From a checkpoint of a small transformer trained on Wikipedia.
Size: width 160, 2 heads of 64.
Architecture: RMSNorm before each block, learned positions, biases, tied embeddings.
Training: a variant of Adam for these matrices, 5939 steps.
Each number is 128 + 32 x the weight over its row's rms, rounded and kept within 0 to 255. Layers, rows and columns count from 0. The size above them is the row's rms in percent of the matrix's.

# layer 4 MLP up, 512x160, rms 0.0831, rows 289-310, columns 0-159
size [117  88 107  97 101 104  89  86  97  84  67  97  77 112 100  73  89 119 100  78  90 103]
[[136 130 115 141 122 219 145  68 172  96 101  65  86 104 116 107 154 134  74 178 109 125 119 183  83  89 194 148 136 122 180 164 122 121 138 119  72 108 121 168 145 182 150 147 101  77 153 172  94  82 137 139 117  92 117 124 137 113 101 187 119 149 181  84 166 132 166 164 166 123 130 190 105 170 101 134 146 100 159 102  74 126  83 137 166 128 123  76 128 133 153 146 129 142  93  63 129 120  99 102 146 124 134 114 117 135 165 106 159 112 138 119 168 104 144 110 115 164 170  93 129 138  96 174 100 198 123 120 158 151  73 151 122 113 145  78 139 127 196 123 208 110 121 122 141 128  48 126 118 105 136 101  94 107 139 158  68 127  92 145]
 [108  47  92 125  94 185 133 170 104 109 174 134 129 142 138  83 182 142 132  98 188 144 142 103 117 169 150  91 120 104 171 154 106 121 111  94 119 121 169 132 127 163 147 151 174 156 101 112  76 126  79 131 214 117 135  85 108  98  74 136 177 136  65 155 176 114 160  87 127 112 118 201 123 128 125 107  97 174 129  93 155 128 154 137 101 118  59  81 122 114 123 152 152 109  73 174 143 108 129 105 176 120 158 109 160 126 185 122  42  98 112 120 134 124 147  92 142 172  96 121 139 100  76 149 111 195  80 156 148 128 118  86 142  98 119 110  84  57 134 109 115 126  98 142 117 123  74  69 110  84 126 120 127  82 146 163 130 134  94 129]
 [124  91 112  64 151 125 112 152 107  82 125  73  97 140 105 127 149 180  99  98 143 164  92 129 102 148 177 166 107  96 157 173  82 120 119 134 145 151 116 201 115 144 131 220 119 136 130  82 181 117 189 126 133 156 185 128 100 131 136 156 165 154 141 107 132 115 146 121  96  90  89 163 176 113 159 128 117 122 108 175 134 147 144 153  67 107 131 148 114 154 146 169 107 162 122  94  82 114  69  47  69 156 163  87 175  98 122 114  79  83 140 203 117 111 157 118 159 176 145 160 142  70  87 127 178 131 121 121 105 105 112  42 114 138 123  91 120 106 172 108 129  94 130 119 134 102 115 118 137  90 123 172 151  72 180 131  99 152 158 138]
 [104 106  37 140 133 137 108 141  87 137 164 114 126 154 122  93 127 124 104 159 152  78  64 118  78 137 139 109 134 123 185 163 110 107 116 133 181 121 116 154 122 134 170 105 176 122 167  81 142 108 124 125 179  91 208 134 118 126 158 123 156 183  94 133 122 124 104  76 111 112 129 142 174 100 110 255 142  81  83 160 193  80 162 140 143  55  81 129 139 134 155 164 115 156  91  99  79 113 134 146 162 125 110 130 109 109 103 117 121  93 123 110  99 133 129 127 180 181 160 116 166 139  93 128 147 150 102  94  94 131 170 140 116 126 146 148 151 126 126 150 122 148  97 136 139 121 122  67 168  98 204 120  67 133 133  88 179 135 130 105]
 [ 98 156 108 104 146 104 131 160 202  80  87  93 102 197  96 139 170 190  77 119 153 160  69 142  96 125 123 134  74 119 159 128 100  97 116  98 185 135  82 183 112 182 147 113 138 146 101  82  82 146 190 138 156  98 138 122  59 111  98 115 133 165 105 132 154 136 135 135 135  72 124 160 142 113 156 165 127 144  98 182 160 189 177 167  82 163 107 134 103 174 130 158  73 156 136 119  81  98  86 112 105 135 113 129 198  70 120 106 138 115 133 143 124 168 149 138 139 150 128  76 143 133  67  99 141  95 139 151  39  75 111 113 118  89 119  88 155  89 129 162 134 146 144 168 121 118 161  90 123 117 121 186 132 123 163 168 139 145 129 133]
 [ 94  86  89 191 118 197 100 195 124 130 141 100  82 115 111 123 121 167 125 112 120  98 152 158 137  85 182 150 126 116 152 154 122  61  70  99 148 156 136 135 109  66 138 150 132 160 155 112 135 169 123 133 176  92  99 147  97  55 112 136 173 207  77 162 152 100 129 123 178 126 147 132 101 116  83 104 127 160 114 174 102 136 197 122 153  98 116 147 124 170 206 121 130 135 152 123  77 122 128 132 112 101 150  96 157 145 145 110  94 102 182 104 109 130 129  87 136 151 137 105 122 159  80 137 168 129 134  96 194 114  94 134 116 163 150 157 108  37 118 165 126 125 118 161 145  71 156 197 178 131 153 150 124  89 124 106 129 137  67  93]
 [122 114 103 132 127  96 141 121 211  67  81 100 134 132  90 150 130 188 105 136 127 104 100  79 122  75 103 147 100 144 131 145  73  81 177 167 133 149  89 164  91 127 130 137 107 119 147 145 146  72 198 136  75 105 145 160  95 134 146 160  82 136 123  68 121 140 130 165 123  90  94  52 110 118 148 148 131 104 113 136 108 123 123 201 118 112 166 190 121 150 133 139  75 161 143 110  91  81 127  78  60 113 170 146 118 120  39 161 184 103 156 170 118 163 142 133 148 159 156 146 131 117 131  93  84 140 176 145 143  89 161 158 101  96 132  91 164 148 129 169 162 125 153 190 145 109 156 157 129 141 124 186 135 166 137  68  95 163 145 138]
 [ 52  86 110 101 166 199 137 143 153  63 137 108 120 137  78  96 174 202  91 141 143 153 124 112 131 159 148  82  92 146 150 160  32  61 107 140 124 161 114 149 129 139 107 204 129  91 119  97 119 157 131  89 113 117 141  96  93  84 119 165 133 162 110 104 172 134 173  84 152  85  92  93 172 136 167 172 102 129 159 150 189 158 195 159 110 158  80 132 111 129 147 153 117 156 127 149  70 107 119 106 118 164 120 107 128 113 114  88 113  98 121 172 135 114 185  80 130 171 108 117 156 121  78 123 150 137 123 150  87 115 112  80 104 123 135 150  78  88 135 155 149 115 138 124 176 111 116 152 127  90 135 181 106  51 156 151  85 126 146 126]
 [136  84 125 113 100 132 121 106  81 135 185 117  81 147 123 126 154 117  77  98 123 132 122  82  83 174 151 109 100 103 110 153 127 117 118 187 108 115 133 173 147 197 153 146 123 110 224 113 160  69 134 145 140 143 136 146 126 152 123 120 155 145  97  74 153 135 137 103 110 163  83 163 181 119 128 193 210 168  96 139 151 101 118 131 145  99 106  81 133  90 161 138 171 160 114 151 117  97 112  91  68  94 140  86 172 146 140 142  71 128 146 168 161 165 157 144 164 176  92 157 184 120  99 146  65 178 144  86 156 114 104 123  79  61 146  68  47 113 137 107 127 148 109 119 122 119 101 105 113  77 112 125 134 112 179 130  79 109 144 148]
 [119  57 130 135 144 204  88 172 144  50 174 102  89 145  99  81 162 173  78 172 132 125  87 127  78 180 143 120 114 121 175 174  35 106 133 157 157 166  88 154  79 114 137 147 139  78 147  78  98 148 132 132  94 127 125 130  75 104  93 160 158 176 107 103 150 136 163 128 120  77 110 107 144 148 145 157 105 102 138 132 104 139 159 164  95 158 111 143 123 105 156 132 105 156 100 135  52  89 125  67 102 152 114  86 166  82 138 121 128 129 137 188 115 146 153 123 132 194 162 129 125 112  43 129 130 146 106 176 108 131 131 123  99 180 154 117 119  70 159 112 190 114 143 146 148 107 117 114 104 119 123 179 130  77 159 118 117 169 124 121]
 [126 126 111 126 102 110 146  79 156  90  96 157 135 157 119  77 139 133  77 115 129 104 114 109  96 178 172 155 126  94 169 127 104 152 180 124 173 151 119 121 130 184 141 125 130 171 148 136 161 147 174 109 136 101 165 122  85 129 138 131 107 143 145 119 108  73 158 134  48 106  96 116 138  53 123 136 166  96 149 183 145 121  94 237 137  71 122 129 156  81 142 149 132 173 108 102 124 113 151  91 118 173 170 134 137 116 126 156 150  71  98 140 155 148 169 113 162 133 154 199 151 120 133 151  63 176 128  90 166 149 152 179 145 123 134  83  85 138 164 172 178 170 117 150  93 116 109  89  49 156 159 147 138 114 147  38 144 129 108 152]
 [145 104 128 142 193 121 104 131 155  75  76  75 139 203  90 110 201 165  58  94 152 184 135 105  96 120 148 104 101 101 133 118  78  96 107  78 110 123 177 181 119 154 114 149  83 173 102 114 116 146 184  77 147 121 150 125 114  97 104 150 189 142  94 134 126 141 201 131 114 142 172 155 118 129 172 150 135 122 110 100 145 190 138 138  50 143 142 118 121 151 161 170 161 122 100 148 100 113 112 104  86 119 145 119 168  74 121  87 102 125 130 142 150 153 158 136 161 137  87  95 134 121 114 131 121 173 136 123 169 143  50 123 103  45  89  77 105 120 151 111 100 138 127 163 140  68 134  82  92 138 109 115 118  70 154 122 183 128  95 122]
 [128 141 131 136 192 125 109 150 137  89 103  44 101 140 144 146 193 178  83 125 114 119 133 210  73  89 136 178 124 101 133 180 116 131 134 109 107 116 142 157 109 172 194 156 108 146 140 136 147  94 150 143 119  82 121  71 110  98  92 148 163 169 157 142 135 100 167 138 129 104 113 182 145 122  74 123  94 117 110 148  94 117 156 114 115  88 126  58 141  64 158 102 139 115 140 107  66 119  54 123 132 169 183 150 133  92 100  81  99  96 138 152 103  90 137  92 144 125 119  38 121 162 111 197 150 165 117 147 137 125  93 124 158  69 139  95 164 135 180 105  90 121  95 113 114 108  72 119  83 122 112 149 115 112 186 141 147 134 129 165]
 [ 37 119 110  84 133 180 123 118 135  99 139  97 117 113 122  71 121 147 133 160 144 165 163 121 102 117 131 122 120  71 136 118 121 128  86 117 129 114 130 213 102 177 145 173 142 145 152  76 136 116 153 132 188  97 147 107 126 120  92 123 176 106 139 102 121 135 149 138 129 115 103 203 134 148 174 136 126 114 142 168 135 115 119 115 159 110  53 133 101 130 171 144 108 139 123 109 116 106 113 102 160 109 145 107 102 117 143 169 120 122  99 133 179 132 146  52 111 165 144 135 215 146  41 147 111 128 122 113 154 123 112 144 141  76 162  39 110 114 197  98 113 167 123 112 117 132  56  59 108  90 152 118 107  26 154 156 165  94 142 128]
 [113  88 115 169 189 157  95 114  88 128 165 118  98 147 153  94 181 157 124 126  86 104  99 146 135 175 126 117 138 142 151 125 100 121 182 131 167 150 129 136 105 149 125 162 123 101 124 118 108 217 128 114 196  93 173 143 135 112  96  84 204 180 167 138 135  82 148 171  69 150 113 213 103  68 106 160 133 133 174 135 214 147 170 114  93 136 132 150 115 123 115 116  96 151 125 103 146 101 116 144 136 168 110 120 177  87 114  99 117 152  97 116 129 128 139  44 175 197 110  65 127  65 127 151 141 186 126 161 129  87 116 124 135 147 139 157 143 121 132 131 168  90 108 155 139  99 131  80 159 114 141 144 148 101  86 168 145 135  90  63]
 [110  93  91 103 156 123  91 178 106 143 162  72 128 127 132  83 112 145 102 141 132  77 119 150 143 154 130 165 107 126  87 117 127  56  73 132 137 153 180 122 125 117 132 156 116 144 150 130 166 127 128  80 157  95 191 128  92 106 163 128 180 177 114  66 155  74 142 124 125 120 103 151 101 166 112 140 133  89 134  99 131 230 141 119 137 129 166  83 122  96 136 127 132 160 131  58 132  99 113 143 133 139 173  94 123  41 104  65 100  55  51  97 147 174 133 131 124 204 162 158 140  88 102 143 134 124 154 186 156 144 156 127 147 148 139 145 141  94 121 137 177  84  94 169 128 106 135  63 137 105 169 106 140 111 125  72 161 127  90 153]
 [ 86 124 106 142 117 166  44 188 145 125 155 102  82 109 126 128  95 132 124 124 156 135 170 168 115 102 127  92 114 128 128 102 108  68  76  78 174 134 107 156 111  80 117 162 160 136 134  97 177 134 141 103 219  92 111 129 106  62 148 173 174 200 134 158 174 138 130 119 197  92 148 121 109 150 101 115  96 153  85 150 101 153 167 152 164  99  81  90 135 159 193 145 126 148 129 107  77 141 127 161 133 143 124 118 127 154 125  88 149  74 203 109 102 129 130 111 156 166 126  69 121 175  31  99 149  84 101 120 132 136 121 175  87 148 170 133 132  72 133 130 107 143 103 131 150 108 164 165 127 132 125 142 102  75 117 111 144 124  75 133]
 [ 83 162 133 155 170 181 106 160 145  90 129  69  79 201 130 102 171 211 116 109 135 110 128 117 179 139 219  71 111 138 156 161  79 154 114 127 152 153 154 193 108 146 149 152  92 144 149  59 132 157 209 106 120 105 129  98  81 113 127 106 103 158 116 129 123 147 211 120 135 130 124 139 121 174 141 156 145 160 123 170 115 182 134 138  91 119 144 118 114 137 128 141 106 136 117 112 123 103 109 108  68 142 130 135 159  93 112 104 113 114 100 147 158  88 172 127 133 116 186 168 136 129 117 141 175 119 147 141 161 144 117  92 120 113 105  79 123 147 222 103 116  94 124 185 143  99 172  56 121  58 128 110 133  86 160 113 140 168 143 140]
 [123 108  98 118  96 120  36 142  87 120 156 108 151  75 113 125  86 135  91 150 204 144 107 148 171  98 130 141 113 153 175 105 119  82  85 148  88 140  76 137 110 166  97 166 137 140 156 109 111 149  99 116 124 162  82 153 136  66 132 155 101 138 191 120 125 147 101 115 172 125 140  92 152 111 132 111 165 106 142 106 163 142 155 117 174 183  37  97 111 122 166 118  89 179  92 111 123 140 128  84 103  87 112  96 143 135 165 151  81  56 165 117 118 224 156 161  96 168 193 146  99 144 126 132 160 117 145  84 143 104 114 116  72  99 135  76  74 150 171 125 138 153 137 119 130  83 140 148 128  79 112 171  91  97 100  87 107 130  95 128]
 [ 87 142 140 162 113 162  87 176 104  91 114 111 127 102  91 137  56 155  53 142 199 137 160 120 189 100 114 108  90 166 179 161 105 156 140 125 180 148 141 126 154 136 146 179 123 102 160 119 135 162 152  89 194 152 137 102  60  78 125 180  99 126 167 138 128 104 135 126 172 100 116  98  72 171 104 105 125  97 114 122 138 155 190 151 129 122 114  63  81 140 143 175 111 171 123 135  87  72 138  82  82 182 171  82 106 118  79 138 167  87  73 132 107 111 130 117 131 116 134 125  82 145 105 100 202 111 178 122 153 135 105 126 124 178 130 159 154 109 113 193 157 106 120 158 147 147 127 132 107 115 153 138 174 126 170  84 102 163 119 108]
 [148 107 127 179 193 152 113 121 142  94 134  70  69 137 116  96 162 246 130 113 148 154 130 179 162  94 203 174 140 121 193 171 138 157  91 123 133 171  83 156 107 114 164 141 156 149 110  79 148 139 172 134 135  86 163 102  89 109 131 130 118 149 144 121 115 116 123 149 181 106 147 130  81 105 105  87 101 107 126 126  64 104 146 148 146 128 114 137 125 130 183 141  65 117 117  79 117 177  96 136 142 153 134 145 103 119  91 124 132 130 145 122 102 129 114 136 159 183 219  87 155 113 117 138 165  97 128 122 151 123 124 135  74 145 172 120 245 149 118  99 160 160 134 107 127 129 157 137 182 148 146 143 109  88 190  92 150 105 127 115]
 [131 114 130 115 101 132  86 176 142  30 127  86 146 147  95 123 177 153  54 126  92 136  68 148 111 136 196 171 116 115 132 150  69 123 103 108 147 181 112 159  85 147 170 208 123 140 109 117 125 106 136 120 144 158 174  51 120 102  81 148 129 156  92 126 156  89 170 182  94 131  68 168 167 158 131  89  57 176 173 143 135 136 158 144  92 126 139 124 107 135 126 151 100 122  64  78  97  94  55  91 115 130 127 102 162 108 160  68 121 101 117 159 125 121 156  99 131 148 117 133  90  73  72 136 167 160 121 165 132 118  81  76 143 130 125  96 119  88 165 115 105 135 115 136 127 111 112 142 104  97 155 141  91  97 141  94 150 134 137 158]]
# layer 4 MLP down (transposed), 512x160, rms 0.0514, rows 289-309, columns 0-159
size [102  82 121 133  81 106  78  76  67  81  70 105  74 108  79  61  74 118  64  50  93]
[[173 123 171  96 158 123 126  64 173 151 139 136  71 103 110 122  55 115  42 134  53 108  59 169 169 126 146 159 141 103 184  96 106 178 132  72 121  98 101 142 150 133 145 147  80 111 151 143  98  90  97 131 229 118 108  89 155 119  97 155  88 173 101 138 122 118  64 105  99 193 229 136 129 102 126 154 119 134 140  67 143 170 145 109 107 144 141 172 143 161 187 153 141 186 160 144 104 150 128 132 113 124 129 168 170 150 112 135 113  60 109 118 119 163 157  89 129 142 144 132 128 117 135 176 134 118 107  90 142 105  79 160 104 135 156 130 173  92 105 145 173 120 119 121 118 104 143  94 162 135 117 139 153 146 139 146 133 122 105 152]
 [139  66 148 122 149  66 155 184 158 154 145 148 132 102 106 174  92  67 109 150 123 113 151 118 140 161 123 202 169 114 135 180 134 157  74 206 124 109 115 101 160 136 106 144 152  86  84 151  93 124 112 140 118 130 166 137  92 157  97 145  94 124 110 156 162  98  96 103 127  79 106 123 146 213 166 106 159 146  98 143 130 122  86 148 120 143 131 168 146 122  88 128 135 181 167 156 146 157 137  73 124 182 141  72 124  75 162 120  91 134 112 191  98 142  92 136  99 164 136 216 108 102 146 142 209 140 160 116  92 143 104 162 161 151 143 112 124 120 113 128 126 114  81 122 118 189 107 130  71  91 104 167 129 168 161 176 155 108 141  69]
 [ 90 124  88 116 110 103 141 141 216 135 101 125 105 115 111  94  98 103 110 174  99 102  85 153  93 152 115 107 122 110 129 129 155  74 141  84  84 164  78  96 109 121 125 127  97 136 134 121 101  92 104 155 167 141 116 159 137 142 144 145 190 118 133 178 133 115  99 148 132 122 123 190 147 113 129 159 132 127 107 155 164 159 220 142 138 121 126 158  98 152 198 125 153 191 153 113  94  87 101  93 163 142 214 120 168 125  80  83 142 105  50 174 122 117  94 137 121 191  75 117  94 121 174 124 129 101 120  54 104 183 104 100 113 101 164  90 120  83 114 177 115 136 116  88  91 141 101 104 176 150 147 136  95  79 130  78 121 127  70  86]
 [173  96 170 184 169 132 118 128 170 107 104 106 111 100 120 168 133 146 134 104  87 170 181 147 168 101 103 115 128 131  73 119 121 183 114 105 115 128 168 147 117 101  82 152  89 175 102 147 104 123 143 134 137 149  11 155 167 111 154 157 106  85 156 142 131 159 168 159 165 131 142 118  78 145 123  37  79 160 149 102  99 192 162 141  81 172 177 137 107  96 142  68 111 136 138 186 175 164 123 116  94 106 121 116 166 144 170 120 146 133 164 129 139 143 142 108 120  73 148 114 100 148 155 123 132  48 112 183 153 138 117 131 173 129 160  59 129 141 113 114 147 102 142 129 125 113 147 175 168 163  73 110 162  84 138 180  87 138 124 104]
 [134 145 129  73  99  84 151 105 146 197 106 181 156 177 133 101  71  98 127 154  89 163 135 130  95 101 149 178  92 134 126 147 133 157 106 192 181 104 146 165 106 116  97 126 109 104 187 104 129 119 111  74 141 127 103 116 125 107 132 104 147 117 100 168 140 111 117  57 176 136 105  98 121 124 120 169 110 155 126 153 242 184 181 102 120 122 109 153 130  66  28  97 121 116 203 153 145 147 124 157 121 159 163 182 123 124 174 120 117 186 138 123 114 125 136 151 145  89 142 108 121 131  95 143 143  85 124 138 115 106 158 112 109 162 134 167  94 160 190 115 137 109 143 110  81  99 182 100 123 166 121 183 112 150  70 178 128 134 140 143]
 [ 79 124 139 157 123 153 161 140 170  74 106 222 145 135 145 113  96 151  76 186 103  51 108 153 132 172  88 140 122 137 115 137 115 118 104 133 150 183 115 133 155 109  75 137 155 160 141 148  99 165 158 140 167 158 107 167 118 120 141 182 119  95  80 125 114 158 158 127 150 139 160 106 161 110 160 104 118 167  98 141 121 183 160 123 117 124 166 110  80 127  98 114  78 110 125 115 148 148  72  99  95 121 129 120 124 192  96 147 105 133 161 121 139 168 159  89 136 156 116 163  96 161 155 137 145  42 125 141  82 164  71  95 160 197 122 105 137  73 112 173 177  96 123 152 132 165 179 200 178 118 108 204 137 117 112 164  85 106 144 153]
 [ 98  99 131 110 149 140 109 127 145 123 167 164 149 145 175 158 112  94 166 159 175 186 144 127 117  59 124 140  64 160 106 119 111 112 142  97 105 113 202  64 155 132  56 123 162 141 146 145  88 124 117  78 143 158  84 132 126 121 166  84 148 150 136 135 147 127 128 147 196  86 109 184 146 133 130  90 179 144 123 106 136 153 109  89  66 112 136  99 101 126 165 139 185 164 155 178 208 185 150 143 130  71 160 106  54 144 130 109 147 139 148  59  78 163 101 109 159 109 114  60 115 154 153 146 153  80 131 118  86 159 117 122 146  88  99 123 132 107  74 130  61 131 100 100  82 153 173 123 175 131 142 119 152 159 133 118 153 135 154 150]
 [168 132 122 119 142 153  93 150  75 141  84  88 129 172 104  92 115 131 141  93  62 100  94 105  91 121 104 119  97 141 175 131  86 151 135  96 150 133 104 165 128  76  93 174  98 122 154  73 121 121 107 111 105  90 129 133 103  72 132 174 137 122 151  95 138 152 147 137 213 149  98 116 147 116 202 105 136 144 115 119  74 128 181 104 121 167 142 168  65 135  61 181 105 124 155 119  84 146  95 118  99 157 151 145 137 148 122  54 139 122 118  66 138 137 136 128 156 125 108  86 127 111 109  74  68 159 143 135 137 138 112 105  99 133 126 129 172 117 116 104  79 177 172 133 178 107 113 191 163 118  95  81 193  86 156  33  94 129 124  93]
 [122 149  97 113  98 179  79 140 154 176 153  99 112 178  88 178 111 123 160 176 188  94 130 134 130 206 133 138 135 143 146 177  70 141 133 117 157 162 104 132 141 124 150 144 107 121 139 141 146 172 114 141 150 163 200 154 124 135 205 161 107 140 102 179 134 131 124 147 169 116 171 160 166 158 141 180 136 144 128 128 139 190 110  78 141  78 152  89 131 112 177 113 113  59 124 113 153 129 103 200 129  86 150 178 162 157 117 111  87 169 143 137  94  83  61  93 127 185 168 102 103 148 136 154 173 113 172  93 129 158 132 153 104 164  99 174 147 111  93 200  98 132 118 122 140 172 124 150 184 130 152 140 181 103 154 136 131 137 162 182]
 [ 97 160 147 111  81 200 104 135 165 104 115 109  97 136 122 135 119 117 160  42 117 119 164 144 114  85 129 126 106  97 118 144  55 131 125 115 163 104 109 111 132  82 170 138 112 165 146 125 119  82 166 145 129  52 138 181 123 137 176 165 165 125 159 122 158 147 109  95 135  92  90  90 132 144 132 147  93 148 136 125 111 130 145 140  97 149 121 155 114 168  90 116 146 108  63 154  81  88  75  74  47 134  80 134 145 138  73 102 141  52 117 106 122 144 137 183 106 103 104  57  97 138 160  39 170 106 143 120 200 104  89 114 120 129 144 160 116 128 173 132 140 144 148 119  85  75 178 148 168 159  68 131 169 121 129 106 116 153 142  99]
 [114 124 125 123  93 183 103 138 105 119 118  91 127 184 122  92 154 170 135 125 104 108 110 189 155 106 148 168 150 135 136 149 118 159 169 144 191 140  90 107  99 148 181  67 185 149 101 109 121 106 118 107 168  93 157 131 119 103  74 125 190 121 106 102 150 115  98  55  91 162 177 142 126 154 112 128 142 162 173 114 170 119 147 177 139  53 133 110 149 152 127  83  37  78 109 120 157 129 136 125 111 151 143 109 156 102 193 161  99 111 187  79 154  90  89 140 117 153 128 137  90 143 139 143 132 177 145 174  77  80 158 127 150 140 142 131 152 113 179 112 179 114 191 100 119 147 123 171 201 109 139 114 158 169 178 186 140 145 128 166]
 [166  93 121  99 100 137 108 126  92  83 121 173 171 123 100 166  79 130 120 136 120 125 132 114 172 130 110 151  91 140 111  98 154 124 131 160 138 117 112  87 121  98 122 121 104 131 148  76 182 114 120 123 192 115  79 137  56 125 105 126 139 134 151 139 171 123 161 120 210  92 136 137 125 150 173 241 154 167  78 132 121 163 151 165 112 138 136 177 129  78 136 110 127 149 176 135 125 137 110  99 139 142 163 151  54 182  62  99 136 115  71  79 119  66 140 186 100  78  92 142 136 129  70 106 108  89  62 143 160  90 110  96  94 106 164 104 126 163  86 160 176 144 189 110 185 141 171 124 120 108 112 126 138 107 124  93 141 116 170 152]
 [158  91 127 132  68  76  84 161 100 189 107 148 151  69 170  88 124 119 126  97 132 137 176 133 120 138 195 188 130 132 171 114 182 112 107 150 153 142 113  50 112 134 168  99 120  97 137 137 147 135  96 103 127 191  95  97  91 162 117 194 154 133 121 115  93 114  78 125  84 142 131  73  97  87  69  80 101 162 121 146 114 105 113 120 160 112 104 103  91 159 204 112 133 103 162 103 137 118 184 132 185 158 129 156  73 129 166 105  89 136 157  79 134 113  78 126 155 158 120  95 140 140 143 149 132 143 177 145 143 164  83 149 179 154 152  79 143 150  81 153 187 125 121  98 121 115  94 154  54 124 132 113 169 129 158 121  72 109 156 131]
 [ 89 111 158 142 114 121  88 128  61 140 176 170 114 155  62 169 152 176 100  99 143 118 132 130  74 128 133 159 121 171  95 106 194 152 108 111 128 111  99 173 139  93 146 149 103 121 118 129 156 108  99 114 113 216 153 123 100 106  81  44 142 158 162 175 153 129 132 167 153 126 129 142 162 106  85 149 129 160  97  65  75 138 117 120  95 182 146 105 106 124 187 116 134 129  82 168 191 137 125  91 145 106 135  78 146 104 141  14 121  81 111  80 122 136 118  92 106 132  94  81 147 174 138 126 142 176 120  91 158  75  64  97 131 140 107 104 135 118  97 101 177 139 108 134 146  56 122 157  95 128 104 148 137 122 113 112 108 146 102 143]
 [118 171 110 144 118 120  86 165 118 105 128 106 108 180 123 104 130 123 165  71  99 122 136  75 146 108 166 109 119 176 109  97 100 106 115  74 132 140 147 123 129 202 135 132  76 100  87 131  83 120 122 120 112 158 203 129 152 167  88 178 156 128  94 153 129 149 111 143 169 123 142 109 126 154 170  92  63 108 157 130 130 102  66 102 150 192 140 126 178  84 125 125 158 106 125 138 113 134 139 126 144 124  89 147 151 193  70 138 164 107 141  73 175 202 163 100 108 117 113 128 146 157 105 162 101  86 152 189  78 129 134 157 172 170 144 158  80 114 186 135 114 132 131  96 113 107 125 120  73 168 133  69  69 107 171  36 100 134 171 117]
 [111 124 155 189 113  57 147 146 122 159 124 147 149 126 136  96 190  91 117 132 120 105 147 116 109  85 131 106 134 126 180 133  11 140 169 145  82  75 107  74 136 123 177 177 127  99 147 126 167 130  68 111  95 161 125 140 145 157 129 105 133 122 163 130  63 146 121 189 125 171 128  57 111 174 127 163 121 115 108 169  82 120  99 114 125 139 119 125 167  96 149 177 133 126 127 137 140 170 124 162 145 123 105 122 149 153 166 117 104 128 126  11 116  81 163  88 172 137  93 151 147 112 143 138 152 114 143 123 160  95 170 103 165 153 127 169 176  82 185 158  70 112 136 134 125 164 134 132 128  93  91 122 151 117 129 114 105  31 118 119]
 [126 130 161 125 152 115 135 165 128 147 151 192 115  98 162  85  85 142  93 190 107 114 166 189  88 170 155 161 142 126 157 129  71 172 120 107 121 137  68 150 150  85  51 204 140 155 146 125 143 165 161 142 157 206 152 143  72 155 117 163 125 125 160 161 114 165 109 153 105  94 149 109 160 146 153  88 118 152 100 170 105 147 116 140 124 134 152  82 154 135 127 106 133 146  80 138 129 186  60  84 103 159 140 104 155 192 123 162 106 147 172  78 134 115 134  68  75 182 176 180 112 119 154 108 135 110 118 118  87 124  50 135 125 198 113  89 142  96 167 108 159  88  86 162 132 117 156 150 132 110 143 183 139 118 104 132 120 133 148 146]
 [135 101 144 146 143  95 168 124 122 106 154 149  98 152 127 162 115 150 133  68 156 145 172 141 152 129  92  60 121 144 170 117 117 131 111 109 187 104  79 143  78 138 107  64 123 179 157  99 154 121 179 141 105 134 101 229 123 129 168 150 163 182 176  73 132 137 114  70 201 118 158 189 143  99 139 151 107 176 166 179 126 217 139 129 122 113 112 121 162 106 132  99 107 142 118 165 124 122 113 116  81 145  84 169  97  95  68 145 103  46 141 106 137  88 112 160  55 132 157 104  77 102 159 138  98 132 109 131 170 145  92  68 118 165 162  77 129 111 114 159  90 130 118 119 104 143 144 133 131 172 126 129 141 130 112 144 114 138  88 171]
 [ 51 156 117 127 126  94 130 102 170 162 128 165 128 176 145 111  99 115 152 139 111 109  90  94 115 126 129  82 103 103  85 123  84 148 150 132 202 209 180  91 192 114  98 149 128 154 108 111  90 173 106  79 101 137 143  95 125 131  81 163 117 122 102 124 140 178 131  84 140 113  88  99 120 102 131 113 130 188  68 104 106 140 108  79 128 149 131  82 104 116 137  64 128  96 165 115 149 167 132 200 139 174 128 124 127 133 153 166 133 155 154 144 125  81 163 155 107 199 112 204 139 133 166 180 151 110 184 121 112 125  78 119 155 133 141 171 172  69 146 109 145 148 134 163 143 163 186 103 130 146 121  47 171 167 100 117 151 153 154 113]
 [ 70 138 103 160 127 112 129 138  98 159 146 140 116 147 127 140  45 141 105 143 131 117 148 131 145 141 123  80 149 145 135 113  61 189  69 154 109  78 202 144 118 139  71 193  99  82 137 110 116 128  97 150 161 143 105 136 102 158 110 121 148 129 197 125 148 177 123 117 173 134 124  85 113 114 147  80 134 125 151 195 102 120  94 114  78  95 178  82  87 141 199 125 125 116 104  81  79 117  93 127 141 177  70 135 213 142 163 144 113 133 133 109 125 159 165  96 109 176 134 159  87 115 203 130 171 108 118 125 110 133 106  84 100 166 115 132 153 127  93 126  80  84 122 172 126 115 140 142 168 137 184 217 122  98 162 112 107 131 137 137]
 [139 122 147 150 117 127 108  92 128  93 149 161 111 177  45 152  86 131 100 168 105 136 182 162  99 154 208 123 163  95 121 143 109 181 144 153  82 107 136  91  98 130 157 149  97 109 102 168 133  91 149 172 161 190 114 163  72 108 102  83 134 188 149 138 229 175 157 159 167 117 205  78 132 102 137 112  96 149 134  86  60 114 100 154 112 161 155 115  82 101 141 124 173 177  96 115 119 152 133  94 102  87 118  50 153 174 159 168  96 198 134 115 112 139 164  89 100 110 139  88 161 129 136 141 132 133  89 138 108 115  86 115 151  80 163 138 152 115 109 145 118 120 121 134 113 165 165  79 162 152 156 128 112 104 141 125 115 128 152 121]]